Each number is 128 + 24 x the weight over its row's rms, rounded and kept within 0 to 255. Layers, rows and columns count from 0. The size above them is the row's rms in percent of the matrix's.

# layer 5 MLP up, 384x96, rms 0.234, rows 250-321, columns 0-95
size [109  76 106 115  98  95 111  79 105 108  97  96 105 100 102  96  89 104 107 113  97 102 103  99 109 106 106 103 124  82 102 101  92 100 103  99  94 104 101 106  95  96  96  83 105  90 102  88  95  99  87  90 101  97  95  97  99 107 111 101 100 106 100  95  95  85  89  95 100 103  96  91]
[[193 129 157 123 134 148 155 150  95 114 129 104 111  73  71 145 127 179 150 149 165 145 145  83  82 112 140 100 111 116 127 139 101  97 187 116 126 112 126 123 174 103 101 126 125 170 162 131 109 138 156 123 138 130 142 119 131 109  84 117 149 111 140 147 130 132 143 113 106 127 131  86 133 130 149 158 132 115  98 102 144 120 133 134 134 138 101 127 147 180 106 129 118 142 149 119]
 [145 149 134 181 132 130 147 126  68 124 188 117 121 153 131 131 151 164 128 130 160 163 144 119 108 123 129 141  89 121 153 153 142 104 140 113 103 143 153 115  94  92 138 153 117 152 147 124 104 146 128 169 114 137 167 114 121 165  95 157  92 156 137 123  76 143 153 143  95 142 170 112 146 155 181 117 127 114 119 103 105 137  87 113 124 137 152 121 111  92 160 116 115 123 117 124]
 [153 175 113 137 114 126 172 109  89 112 144 139 134 159 160  64 157 122 107 151 119 127 142 121 110 105 125 153 131 107 128 127 119 109 128 105 126 124 164 117 131 138 122 153  84 125 133 153 108 123 110 139  84 117 162  86 101 140 128 133  98 121 140 124 140 120 135 138  59 181 110 160 160 134 155 144  81 154 116 127 137  76 109 120 152 123 104 135  92 145 113 111 150 160 147 162]
 [137 155 137 161 151 106 140 146 108 153 130 140 115 138 118 165 126 110  92  80 130 115  97 127 136 107 120 134 134 136 126 151 106 107 116 127 130 108 118 162 103 140 142  62 146 133 110 129 106 134 127 119 122  66 169  85 138 115 130 138 136 124  86  80 137  81 147 156  86 148 174 135 116 130 110 161 125 115 136 124 139  95 108 141 142 138 146 151 160 181 133 184 118 105 152 151]
 [147 109 145 104 157 115 149 120  70 106 169 132 108 150  93 138  99 164 144 128 156 135 117 144 116  87 140 103 133  94 142 129 120 104 151 115 157 135 156 116 157  80 133 126 155 103 181 150 120 125 144 130  99  94 135 109 105 107 158 148 151 143  78 129 148  99 105 119 118 129 120 119 138 145 131 179  86 133 114 166 104 128 122  95 138  89 150 132 123 155  76 157 142 114 104 140]
 [122 132 121 161 154 120 122 103  87 102 136 128 116 118 126  86 131 152 118 114 165 168 143 139  99 167 158 155 181  83 110 114 110  89 128 125 172 151 103 113 138 161 127 107 106 114 123 172 134  95 137 114 102 106 126 100 137 138 124 167 145 129 125 135 112  92 149 125  99 174 167 146 109  98 141 151 182 147 106 136 149 108 112 143  86 166 101 127 133 156 142 111 134 111 153 135]
 [140 138 121  99 121 153 149 136  78  92 157 154 152  88 135 134 116 145 145 152 109 133 144 116 125 103 149 162 107  80 124 112 117 141 108 198 111 110 118  89 160 137 150 134  99 145 175 123 100 107  85 137 135 148 190 117 109 122 148 111 172 124 105 118 114 129 123 131 102 133 142  97 116 178 120 159 114 139  89 121 139 118  92 140 125 125  89 152 118 129 123 157 130  92 115 110]
 [148 129 150 163 188 108 114 115 112 155 128 134 117  96  98 142 106 169 125 152 152 123 110 167 126  80 127 130 131  90 143 170 183 107 150 141 129 130  98 137 158 108 137 120  96 135 177  99 124 137 100 121 150 122 112 124 130 136 133 147 133 129  90 109 111 130 161 152 120  82 164 121 139 131 169 142  92  96 123 134 142 158 129 104 108 167 117 109  91 139 131 170  81 137 142 127]
 [114 121 148 199 117 172 145 158 113 132 192 160 114 147 129 137 129 106 142 124 163 145 157 145 129 127 129 129 121 118 139 125 105 104 152 111 115 104 131 140 110 147 164 112 106 122 112 120 109 113 161 133  98 142 130 119  88 128 119 178 134 111 116 104 135 116 118 118 105 160 127 100 116 149 204 138 111 121 106  99 147  91  98 136 107 113  92 128 103 103 155 131  83 141 176 105]
 [152 132 164  99 115 137 104  93 113 153 138 134  99  94 115 142 126 165 160 146 122 138  95  89 153 127 116 163 103  58 116 134 112 115 182 116 106 108  79 138 140 129 116 147 148 135 158 160 119 166 113 133 125 106 118 144 132 166  92 110 133 154 127  75 103 111 114 132 109 134 135 157  92 144 169 116 129 132 104 114 151 132 121  96 125 125 100 158 156 165  97 165 111 142 131 113]
 [146 135 132  89 145 158 103 155 140 101 155  99  96 138 107 134 135 102 117 149 144 117  97 127 104  58 132  78 116 150 158 109 121 122 141 156  86 130 122 151 118 138 117 122 116 116 167 111 124 117 149 143 120  98 138 110  77 154 134 147 176 129 102 115 162 122 179 129 114 141 148 159 166 138 134 129 126 167 121 121 131  97  94 120  93 177 130 131 182 109 143 110 133 102 149 137]
 [101 155 139 156 162 174 137  98 129 112 118 106 135 115  94 168 136  93  91 108 120 118 127 135 136 137 146 150 138  80 136 171 133 128 161 125 158 152 110 130 142 159 104  86 119 150  84 128 112  78 156 119 105 125  93 150 130 131 128 143 166  80 133  82 128 108 144 141  94 140 129 126 134 150 156 163  97 162 114  99 141 117 119 135 116 119  97 135 155 120 117  93 120 135 188 120]
 [127 154 118 150 109 109 137 124 127 145 199 111 117  80 120 129 188 144 116 106 137 112 112 148 158 129 129 125 142 154 117 153 107  85 188 121 116 108 116 142 125 154 133 135 142 139  90 140 106 115 128 103 133 123 105 133  93 153 134 148 114 106 126 148 124 106  98  96  85 109 128 139  98 133 178 111  98 129 134 126  99 142 134 113 116 173 124 164 182 155 119 120 102 185 145 131]
 [157 100 129 153  95 142 148 116 132 131 165 104 141 128 132 157 135 134 112 115 145 124 108 121  94 136 144 176 142 159 167 110 139  81 152 131 100 125 143 149 139 131 107 123  87 112 148 130 115 125 159 133 110 123 158 101 119 124 132 110 106 144 156 149 127 103 136 138  73 153 137  98 152 166 177 148  95 140 123 102 124 114 158  92 133 117 111 122 125 176 106 185  88 108 147  65]
 [180 163 161 119 169 123 137 146 144 122 121 142 146  97 105 147 127 116 118 132 146 120 134 117 122 134 112  98 126 118 109 165  91 126 127 129 140  68 110 122 144 162 160  86 127 102 110 146 117 136 151 135 108 140 117  83 126 134 151 169 162  85  76 129 147  98 167 111 112 155 127 106 121 146 134 174  77 170 118 110 122 126 100  97 140 115 112 143 145 142 122 113 124 100 155 178]
 [152 200 120 115 126 116 133 113 111 145 145 139 118  87  93  94 114  97  91 117 176 167 142  73 121 129 122 134 149 144 126 117 117  91 151 152 142 126 116 156 113 133 112 102 153 129 114  85 161 134 131 158 128 120 129 154 156  59 118 140 145 131 142 125  99  83 126  95 140  88 152 141 128 101 136 105 189 132 107 139 116 147 135 119 133 117 139 157 152 140 116 112 154 109 110 124]
 [154 131 114 153 137 116 115 118 115 106  87 116  92 155 135 141 122 103 132  99 132 141 129 123 130 115 162  97 168 111 136 100 133 129 136 182 153 137 129 140 156 167 125 122 149 121 151 138 131 132 144 118 109  92 190  93 146 132 145 142 140 118 101 102 159 111 139 142  73 125 123 112  87 165 155 139 148 107  60  97 175 116 134 126 119  80 124 130 142 116 155 119 130 149 177  99]
 [ 84 136 140  78 126 148  95 114  81 159 147 121 145 113 150 116 117 136  94 144 108 139 139 100 149 137 126 126 171 111 105 139 147 135 145 151 135 151 127 124 159 167 160 133 119 133  92 119 100  76 142 175 143 104 149 107 114 101 143 148 119 143 120  97 122 113 113 125 108 135 155 153 133 180 141  89 128 143  92 150 150 139  82 131  94 115 108 147 161 109  96 184  98 110 140 125]
 [150 137 159 126 146 111 174 125 100 136 114 111 133 117 113 131 155 181  92  99 168  79 121 124 130  69 131 119 133 120 101 113 132 118 143 129 116 106 142 133 201 167  63 154 124 114 113 145 122 150 148 173 125  94 120 119 109 114 129 103 153 148 128 118 137 132 102 126 139 107 153 112 147 154 128 141 121 103 129  95 144 134  67 148 161 113 154 130 132 126 101  90 115 137 138 151]
 [163 123 163 121 125 116 107 142 108 144 155 116 123  78 117 159 150 152 136 147 159 142 157  78 170  99 106 140 105 147 108  98 104 104 161 126 138 133 154 137 129 129 145 123 155 105 144 131  89 111 138 141 104 143 156 140 104 129 120 135 108 139  82 124 107  96 113 142  89 163 107 137  93 166  84 119 155  84 105 107 145 143 131 124 109 173 119 156 162 179 125 144 103 131 142 161]
 [199 136  82 149 143 101 187 117 109 131 111 147 132 171 151 159 129 141 114 119 141 105 133 123 139 133 125 161 156  88  97 153  79 101 117 151 102 109  80 128 136 147 117 145 123 120 120 140 112 103  95 155 103 136 102 127 125 119 174  88 115 114 129 113 126 113 138 123 102 136 139 130 105 112 142 170 132 107 183 159 149 108 132 135 162 182 119 131 138 130 126 152 135 101 143 107]
 [153 140 122 155 128 177 140 104 115 130 112 156  61  99  69 139 161 154 127 129 173 110 108 133 107 101 130 145 144 115 153 130 178 125 114 169 169  98 102  96 143 167 151 141 121 130 134 117 154 104 125 119 106  93 129 121 148 160 144 174 153 132 104 125  95 126 102 164 126 122 134 135  98 133 111 156 151 134 135  98 127 115  98 162 134 107  74 150 114 115 108 128 120 138 131 113]
 [167 170 137 160 160  82 125  99 143 153 137 144 122 135 105 123 117  81 122 146 141 159 131 119 142 149 153 116 108  49 146 166 111  59 133  76  97  92 146 136 126 146  91 145 143 166 118 158 105 157 133 173 145 136 105 114 112 114 126  77 136 103 118 104 149 134 129 109 150 117 141 129 122 134 140 127 154 130 125 124 150 131 126 166 125 142  98 138 139 140 117 130 108 106 120 110]
 [116 157 151 122 113 164 139 164 133 126 111 118 146 105 107 181 156 143 111  92 151 128 131  93 125 102 140 117  95 144 138 125 121 125 143 163  94 114 142 156 158 135  85 124 120 130 152 178 143 120 129 158 104  58 140 108 119 113 118  99 110 117 120 132 145 118 130 154  53 103 158  86 135 142 122 166 148  99 113 154 112 106 134 125 108 148 144 136 124 140 108  91 103  83 142 129]
 [138 133 144 111 121 133 148 146 118 131  86  98 102 107 137 153  91 115  85  99  93 129 122  81 144 112 100 131 147 132 131 153 119 127 131 159 117 103  86 127 153 126 112 129 140 131 114 108 129 173 151 158 170  76 133 150 133 115 131 134 164 139 173 110 102 120 136 106 138 148 143 134 140 143 154 155 120  56  98 110 107 100 152 110 144 167 111 142 181 158 115 127 158 120 169 148]
 [132 138 124 129 159 161 155 147 127 124 103 119 151 118 162 125  54 167 112 122  81 117 157 110  95 139 148 139 121  77 132 115 123 111 137 151 102 114 145 103 165 131 123 153 117 147 124 119 111 105 134 178 114 163 164 127 135  86 124 155 156 125 147 106 113 102 140 141  83 158 118 127  86 138 127 114 138  84 107 135  83  94 144 103 128 121 109 143 166 101 148 141 122  82 121 137]
 [ 94  72 144 150 109 104 152 148  92 110 119  85 165 125  93 121 144 119 106 168 126 147 141 113 116 121 152 118 139 178 119 159 104  97 148 176 129 112 128 170 138 155  89 116 104 119 152 105 149  72  99 123 133 124 180 150 123 135 191 118 124 129 122 138  86  92 130 158 110 128 125 103 101 130 138 122 142 110 122 131 149 143 104 115 100 135 144 136 120 135 121  94 164 120 132 109]
 [120 119 142 146 175 145 167 146 120 126 125 104  77 149  89 150 159 165 122 108 127 137 133 130 101 113 114 144 129 158 169 121 121 137 149 134 107  92 125 119 126 106 102 101 120 123  90 118 118  98  77 138  82 171 153 127  54 167 184 135 119 101 119 149 126 120 177 114 125 119 140 139 177 142 152 122 128 117 124 145 128 144  91 114 145 123  90 138 119 145 127 122 155 103 132 137]
 [150 119 174 119 160 142 168 133  99 122 137 159 107  89 146 155 114 154  94 141 144 155 149 124  93  93  75 152 148 100 146 172 122 101 132 112 135 130 103 112 148 113 150  90 148 140 109 101 115 112 103 152 170 128 117 127  93 120 121 139 160 134  94  58 121 147 100 105 104 122 136 146 128 139 156 139 114 140  85 125 148 106 117 138 154 157 118 138 161 152  99 124 114 142 153  92]
 [166 137 153 164 120 124 215 131 117 121 105 124 148 125 146 128  85 112 128 109 118 139 126 114 138 100 140 141 163 137 121 117 114 120 106 138 124 137 127 147 150 141  71 114 119 141 146 110 121 122  61  97 125 111 148 112 111 128 114 168 137 147 136 141 101 173 162 187 117 144 126 109 149 133 135 158 176 105 115 123 101 108  88 103 110  93 134 162 141 153 113 149 111 105 112 104]
 [142 145 170 139 142 164 152 133  92 167 178 135 118 163  96 149 141 125 121  90 135 138 142 132 101 121 126 152 181 128 159 158 135 100 106 123 117 125 133 118 105 113 118 112 123 170 139 126 128 116 149 154 106 149 125 127  81 126  74 188 120 151  89 154 107 127 148 171  82 118 123 119 107 113 145 122 142 135  94 137 123 120 129  92  62 119 110 143 129 117 143 122 128  90 149 111]
 [159  94 117 121 123 143 158  90 118 141 126 137 103  76 104 182 128 155 125 121 140 149  90 124 111  72 144 147 138 130 141 108 122 117 109  97 172 120 137 139 147 174 120 118 150  99 128 109 113 129 115 122 108 130 133 135  86  93 133 129 164 150 145 102 127 127 145 172 159 143 104 120 156 140 156 163 119 167 139 162 142 103  92  95 106 188 131 151 148 143 128 152 102 112 140  96]
 [104 139 102  99 127 137 160 110 112 144 124 154 118 117 153 117 119 143  79 154 169 154 158 130 139 110 121 138 109 125 137 137 166 106 132 143 149 127  81 131 138 101 110  96 171 103 129 111  86 132 144 131 130  81 164  88 129 107 104 139 125 162 147  95 124 113 124 137  55 132 129 129 146 122 100 125 160 119 102 120  98 108 146 140 180 112 107 137 158 144  88 173 101 112 148 157]
 [131 131 102 129  94 134 138 117 100 139 129 123 138 128 146 145 114 119 108 114 115 164 132 110 112  99 129 101  92 118  97 131 102 118 131 149 124 117 120 141 155 137 130  98 113 114 172 121 144  86 128 177 108 114 167 116 156 100 106 145 198 153  95 142 133  97 140 138 153 129 104 157 139 173 140  96 148 156  79 142 107  88 112 146  97 139 131 141 192 128 171 143 114  82 113 121]
 [121 115 147 120 109 177 134 117 119 166 111 132 127 104 127 103  97 152 102  96 111 161 135  83 107  90 107  99  98 122 144 157 119 132 119 162 122 117 122 152 113 112 109 120 102 157 152 141  75 157 139 135 106 138 129 115 124 127 180 119 131  77 140 139 145 119 160 141 130 210 143 114 113 154 131 144 112 122 154 143 157 122 103 152 152 118 103 146 122 175  91 102 146 106 130  95]
 [139 155  99 115 166 145 131 110 125 155 117 149 124 148 122 123 129 107  97 158 149 108 109 113 127  96 118 133  89 141 128 148 118 112 131 153 152 132  74 109 139 106 135  79 143 164 147 159 127 155 115 120 154  79 137 160 134 133 143 148 118 137 101 108  97  97 141 110 130 130 183 105 147 130  95 126 123 122 113  95 153  80 119 138  72 127  79 147 177 136 130 139 100 132 182 153]
 [119 143 138 147 106 119 144 159 114 102 169 137 119 150 131  97 142 128 115 109 188 161 102 132 115  96  98 119 171 144 140 124 117 112 158 179 115 134 140 119 112 126 125  86 150  99  70 159 105  79  89 130 111 156 143 141 106 151 146 199 122 124 101 149 134 143  94 163  92 148 134 133 115 127 160 113 149 158 139 161 130 131 127 149  99 137 116 140  96 125 124 101 139 108 109 130]
 [178 126 146 167  94 128 161 151 109 150 169 121 117 140 100 148 149 125 145  96  93 131 110 115 148 143 114 189 130 127 161 131  51 122 153 107 142 131 135  95 166 123 104 148 116 126 124 113 123  79  90 137  97 110 103 156 140 126 121 144 101  93 154 111 144 130 104 121 103 134 136  74 123 103 133 137 117 118 153 120 135 128 109 112 121 123 124 146 176 135  88  93 159 129 143 139]
 [172 144 102  87 164 151 162  82 140 151 126 122 127 120 131 131 172 112 159 108 153 121 118 118 117  74 132 156 115  92 127 149 138 119 152 146 102 128 132 116 125 142 155 149 109 140  67 147 130 127 137 158 146 127 118 134 123 106 111 116 135 163  84  98 120 159  89 147 112 115  95 114 121 119 116 146 130  81 139 122 134 158 119 129 127 174 140 160 105 129  65  75  98 138 126 146]
 [149 161 118 140 136 160 163  92 135  96 126  81 106 153 156 152 137 151 124 119 136 130 115 122  67  99 109 124 184 127 120 143 113 110 148 130 120 123 114 155  93 164 169 120 137 101  91 113  95 102 119 120 111 125 128 156  86 172 141 113 162 140 101 115 136  91 119 121 137 125 115 127 139 120 117 128 134 138 145  88 155 139 116 110 125 151 127 143 178 106 182 147 146 114 176  90]
 [131 172 100 128 150 212 109  86 154 153 143 136 102  96 110 176 114 116 119  98 118 141 123 121 114 115  94 107 159 151 148 129 144 126 108 114  82 114 135 165 124 133 130 138 100 120  87 156 125 143 151 176 114 167 133 117 125 156 116 145 109 142 159 112 129 155 134  91 105 133 139 119  98 123 126 169 106  96 121 125 113 106 124 111 107 120 115 159 180 120 105 143 108  94 143 103]
 [102 145 156 113 120 174 149 103 154 167 118 123 115 116 118 139 125 128 143 122 139 139  79 131 102 101 133 130 122 114 119 167  93 120 142 115 107 119 120 147 146 107 157 144 113  99 126  86 120 132 153 179 104 120 147 150 123 128 151  93 144 115  71  88 123 146 108 142  99 147 132 156 123 101 157 149 108  78  83 142 122 136  91 153 127 176 158 138 173  99  95  95 151 129 135 155]
 [ 94 122 168 124 152 116 160  77 129 156 144 113 156 124 114 112 129 144  74 123 109 143 136  95 155 126 139  88 119 161 103 100 136 132 124 156 137 135 118 116 169 108 122 112 149 115 125 144 119 166 134 137  97  81  93 122  64 106 159 150 149 137 101 136 153  90 150 103 104 161 159 129 127 165 156 156 127  96  96 116 115 108  96 137 150 137 139 129 136 154  92 155 111 139 127 165]
 [126 106 117 161 154 137 211 141 112 143 140 158 142 150 166  99 120 126 130 135 136 161 110 123  93 126 143 112 115 130 171 117  79  78 131 131 112 128 138 130 126 137 124 103 136 144 134 117 116  80 114 100 114 132 129  83 132  99 153 136 143 126  99 145 123 111 161 161 120 108 128 174 126 141 132 154  77 147 129 139  87 135 156 123 101 133  84 117 155 139  63 111 140 132 161 130]
 [134 167 155 119 154 177 161 132 113 154 129 121  85 126 173 119  99 145  93  95 114 160  93 109 102 118 112  91 156 108 136 117 125 102 127 100 146 131  98 162 116 147 105 128 120 162 103 121 140 153 161 129 145 109 112 140 107 117 120 120 123 128  95  99 157 138 122 160 131 154 122 147  96 121 129 147 142 129 107 126 166 161  44 145 123 127 141 175 109 150 152 152  95  94 131 129]
 [138 129 116 144 142 189 148 168 116 137 151  85 109 139 135 147  91 118 113 140 115 122 124 135 127 140 123 128 138 124 178 144 133 139 114 123 138 112 141 148 119  82 121 131 102 108 148 130 121 134  64 131 172 136 115 123  78 147 137 175 117 110 121 136 139 117 184 144  44 126 159 145  92 168 163 142 140 128 111 119 124 110 119 161 149 152 102 122 130 134 101 136 104 122 163 106]
 [119 144 137 102 128 124 133 100 124 119 147 145 139  98 160 179 140  98 126 107 103  96  98  68  92 117 129 134 151 135 163 131 124 116 141 148 130  87 142 150 119 145  87  70  91 156 126 145 162 166 144 163  95  97 142 158 100 114 116 137 165 126 131  89 139  90 154 138 102  97 135 135 158 136 101 159 139 117 125 144 113 134 165 123  95 174 132 154 124 136 105 153 118 116 125 105]
 [162 158 141 174 180 128 137 131 115  75 177 125 131 122  79 120 100 140  83 132 118 102 118 145 133 130 113 153 127 108 133 169 166 121 134 138 157 104 138 120 175 169 132 139 108 117 128 107 117 119 111 135  91 144 151  82 137  99 182 195 116 110 115 114 115 133 152 111 106 118 140 129 127 139 166 156 125 162 110 128 157 126 131 124 104 108 150 127 153 135 146 108 108 121 161 123]
 [ 88 168  92 138 137 133 126 156  96 131 157  98 132  83 106 109 116 119 178 125 131 152 113 127 126  89 120 121 138 130 140 102 152  88 108 104 131 131 129 129 202 117 114 123 130  77 153 107 101 151 129 122 169 107 114 133  93 131 165 183 119  87 151 133 139 139 122 116 109 150 132 119 113 155 173 153 146 135 104 112 143 115  91 150 115 157  91 141  95 152 110 143 128 141 143 141]
 [142 143 121 111 144 127 141 115 126 111 111 132  86 148 138 133 142 120 102 108 140 166 148 107 121 113 137 211 127  97 156 185 109 145 128  97 163 127 119 186 124 117  91 124 124 153 112 153 121 150  86 137 100 143 122 114 139 136 146 132 115 125 115  91 149 114 106 147 121 162  97 125  74 131 123 153 138  91 121 122 137 102 144 122 143 106 114 128 143 162  96 120  85 142 194 111]
 [140 156 162 147 109 137 138 136  95 124 160  96  68 124 120 157 125 100 134  85 107 135 103 141 131  97 131 121 114 126  92 168 132 129 141  84 139 140  77 123 187 138 133 143 142 109 134 149 123 131 119 106 154 137 113 131 104 123 128 144 103 156 115 114  80 126 143 196 132 136 163 107 126 129 132 132 129 103  92  92 140 107  95 102 108 156 144 152 113 181 122 144 154 133 158  99]
 [130 106 149 149 100 120 169 148  96 116 141 126 103 121 131 110 142 148 157 146 161 104 161 132  93 109 132 100 128 145 145 153 114 128 150 161  68 135 113 130 120 132 154 135 154 165  92 102  88  96 128 137 101 171 181 133 117 135 135  90 109 129 148 136 133 122 104 130 107 178 109 150 100 137 152 107  84 151  64  95 116 112 147  89 152 115 119 142 108 151 139 115 110 128 124 104]
 [ 98 192 160 142  89 117 125 137 110 129 167 107 103 137  74 160 134 127 103  81 118 144 181 118 118 120 115 133 131 144 158 109  86 108 179 162 114 125 125 109 150  82 135  96 155  93 115 120  87 147 150 143 137 132 177 140  95 125 128 155  95 125 136 132  79 126 127 125 121 132 123 131 101 148 168 129 133 140 102 111 149 108 139 162 114 125 144 142 131 152 111 135 163 143 128 115]
 [153 145 116 165 115 108 133  65  97 164 145  91 136  96 105 110 152 160 130  87 133 108 106 132 130  83 136 135 135 145 112 140 130 116 120 181 121 122 108 132 150 148 111 100 143 140 108 115 114 127 115 156 141  67 130 157 130 128 124 153 144 125 138 138 101 106 188 180 132 147 111 104  92 157 163 141 130 127 102 141 152 147 134 102 101 162 111 128 131 143 102 169 161 111 146 156]
 [160 119 122 119 171 124 145 139 119 131 183 137 103  91 117 121 106 115 126 138 136 129 122 135 125 104 134 126 166  96 152 177 156 120 171 145 144  97 125 145 103 127 139 124 119 149 114 117 130 142 145 163 106 117 112  74 122 127 119 103 150 146 134 134 137 139  82 103 106 180 113  99  77 143 134 122 124 103 149 120 102 125  91 158 138 107 108 126 197 149 106 100 124 139 144 194]
 [102 110 125 129 131 129 133 118 133 167 154 130 108 107  72 136 111  82 102 130 164 179 124 116 105 117 146 157 140  80 120 137 145 127 122 158 132 121 140 160 119 128 144 168 117 108 164 107 116 120 106 140  85 114  98 130  88 102 146 154 114 116 108  97 102 110 150 145 125 132 173  92 116 157 200 136 112 145 141 106 155 132 101 124 138 174 119 133 131 159 112 122 175  96 122 129]
 [ 98 145 132 132 116 108 127 118  84  81 176  80 100 114 136 140 103 102 136 119 163 112 178  87  93 120 128 120 138 133 172 147 118 129 131 181 131 112 121 146 126 158 127 111 126 144 154 164 151 115  84 140 106 157 138 145 140 122 155  98 136 163 123 120  87 132 142 173 108 150 151  86  73 107 160 101 159 120 118 140 124 141 110 124 109 156 124 150 123 156 121 128 102 125 117 106]
 [143 104 162 175  89 138 185  98 125 121 149 145 139 111 142 147 135 119 115 125 149 141 143 129 152  90 104 125 152 146 139 136 121 108 137  95 121 129 150  89 113 158  93 117 122 127 139 141 110 105 128 134 117 103 155 135 111 142 112 121 142 111 154 149 121 127 158 157  64 134 128 104 107 165 161 141  72 131 119 142  89  82  88 126 125 156  93 137 109 100 136 180 146 162 127  87]
 [149 118 144 119 123 160 121 137 142  98 146 113 119 110 164 117 123 116 134 123 105 119 119  79 125 137 110 152 124 151 132  96  81 122 117  98 118 141 119 184 132 112 170 142 106 106 108 136 182 102 102 174  78 158 123 127 105 132 124 119 143 130 163 176 101 124 132 126  97 180 158 134 118 119 197 158 108 115 148 116 106 122  97 117 127 112 165 167 118 122  95 137 104 119 122 117]
 [110 148 112 112 136 150 113 133  66 133 124  83 122 148 103 103 103 133 166 157 102 148 113 146 103 142 175 111 134 152 144 131  81 121 170  92 151 114 162 127 161 127 139 140 120  85 145 149 109 146  85 179 109 104 146 108 111 114 125 125 114  83 127 143 106 129 156 142 116 137 154 186 131 133 138 124  99 110  85 129 144  93 126 109 127 134 131 131 111 165 133 138 173 162 131 133]
 [134 130 106 122 156 143 129 116 126 118 139  97 135 119  99 155 144 146 144 123 121 166 107 121 121 116 107 117 137  87 159 150 104 107 116 152 135  89  96 100 143 159 153 116  98 152 137  64  83 123 113 137 127 130 101 121 125 120 187  97 101 134 145 116 124 113 166 116 155 141 135  92 120 133 140 157 164 148 128 102 108 158  97 119 133 127 122 129 163 202 129  79 165 110 168 118]
 [150 144 143 109 129 137 141  94 129 165 167  94 162 144 126 168 132 112 144 174 100 167 116  74 139  99  61 125 105  70  98 102 134 128 152 123 128 122 142 140 128 112 122 126 119 172  81 120 123 125 125 142 130 177 135 118  78 119 151 133 168 116 156 142 115 115 154 139 132 149 123 126 150 126 118 149 118 148 148 139 132 121  98 130 124 109 141 145 111 129 107 175  87 136 142  84]
 [144 123 126 157 135 168 142 117 110 133 187 144  99 134  80  93 111 132  94 135 132  86 137 149 110 106  82 135 137  91 126 131 126 123 128 139 129 146 143 128 116 125 129 101 142 150 105 164  93  92 141 149  90 168 122 127 110 138 128 146 181 103 116 134 174  99 175 100 136 167 124 123 122 130 165  86  91 134 110 143 119 112 114 104 156 106 155 162 146 136 112  96 136  88 113 142]
 [132 138 120 138 111 107 130 146 111 177 145  76 150  94 126 112 132 119 107 140 121 125 128 126 122  70 128 111 123 171 101 185 127 124 175 156 148 128 152 135 159 107 127 101 126 166 108 124 121 114  89 139  69 114 140 152 100 155 164 103 143 136 164 128 122  89 185 142 123 111 164  98 134 125 124 153 121 123  95 130 110 100 148 121 146 118 137 131 158 122 151 180 152 113 119 110]
 [137 113 117 153 145 136 173 128 118  79 160 127  73 120 110 108 110  93 101  79 163 147 119 142 111 136 117 106 152 115 165 112 111 107 142 111 116  99 105 134 144 196 104 147 160 129 104 154 127  96 135 130 124 124 155 133 118  92 130 188 140 113 115 114 153 129  85 103 156 143 141 135 141 130 112 131 147 114 132  87 119 127 137 131 144 153 125 141 103 176 154 152 131 155  98 174]
 [101 132 164 128 108 105 152 146 120 146 147 125 145 112  98 125 129 114 114  73 123 125 129 138 116  93 149 109 140 145 163 169  97 141 109  94 152 124 131 146 128 166 178  97  99 155  92  93 131 108 132 118 138 128 115 109 122  90 134 153 138 107 104 118 131 141 142 148 130 136  86 132  80 136 154  93 127 169  73 130 122 139 170 128 166 118 103 154 110 199 153 134 141 147 137 141]
 [144 124 112 116 130 148 151 137  96 125 127 102 136 119 155 112  85 146 163 139 137 146 175  80 126  74  97 134 111 138 125 139 104 132 121 143  78 137 133 154 109 140  97 132 109 123 137 175  77 126  88 124 152 114 161 151 138 144 171  86 161 141 151 168 142  98 117 120 142 170 112 141 126 157 147 111 117  97 136 129 197 134 114 106 110 116 129 122 135 114 130 112 158 114 169 120]
 [153 159 131 142 140 170 139 124 131 140 117 118 111 129 110 142  75 100 147 139 144 105 153 141 139 131  91 146 133 140 152 136 126 124 172 129 156 112 104 150 132 162 114  74 134 145 110 157 132 126 138 137 112 130 148 109 128 130 134 151 141 120  98  98 166 147 108 119 144 212 107  78  87  99 132 117 111 116 158 114 149 136  74 134 136  86  96 156  97 148 114  95 166 136 122 112]
 [132 124 184 147 124 170 124 123 100 151 167 113 100 135 138 133 156  84 174 151  78 117 151 105 119 134 137 125  97 125 150 155 104  96 143 127  94 141  93 107 137 109 111  89 118 133 135 135 113 146 127 124 107 124 156 140  75 134 125 113  97 142  89 140 108 151 103 127 149 135 176 117 107 173 146 103 121  86 122 142 142 144 106  97 127 130 119 160 145 163 155 127  85 138 115 174]
 [128 191 146 149 104 149 130 100 120 151 155 111 112 145 132 151 130 121 105 130 141 146 116 144  95 114 137 133 136 143 148 174 123 131 169 102 144 126  71 101 103 128 100 107 103 117  59 169  96  95 119 146 104 141 162 100  85 136 123 162  97  85 161 115 118 117 163 114 120 170 154 147 133 154 147 115 127 126 152 125 147 137 109  95 116 118 129 144 177 114 127 129 123 100 134 138]
 [123 147 134 116 108 121  92 139  95 127  91 133 120 161 111 151 112 178 177  65 158 103 136 136 127  88 135  97 141 123 159 178 126 106 195 121  90 127 128 159 142 151 111 119 153 102 149 112 129 155 154 124 112 111 109 128 167 128 148 165  96 123 129 120 128 139 124 128 100 166 150 100  92 146  97 127 133  71 144 136 115 175 122 144 136 114 134 132 152 132 108 122 121 130 136 113]
 [102 163 131 163 200 121 168 132  95 164 124 114 146 127 133 169 113 125 158 180 109 143 107 145 141  95  87 127 152  78 150 111 130  98 156 135 142 117 117 115 196 147 117 120 137 106 132  96 151 138  95 142 100 116 105 125 110 133 117 136 115 103 149 122 118 141 147 120 119 109 129 140  78 135 162 144 150 172 132 102 158 115 130 135 112 165 105 129 122 152 143 105 111 115 149 104]]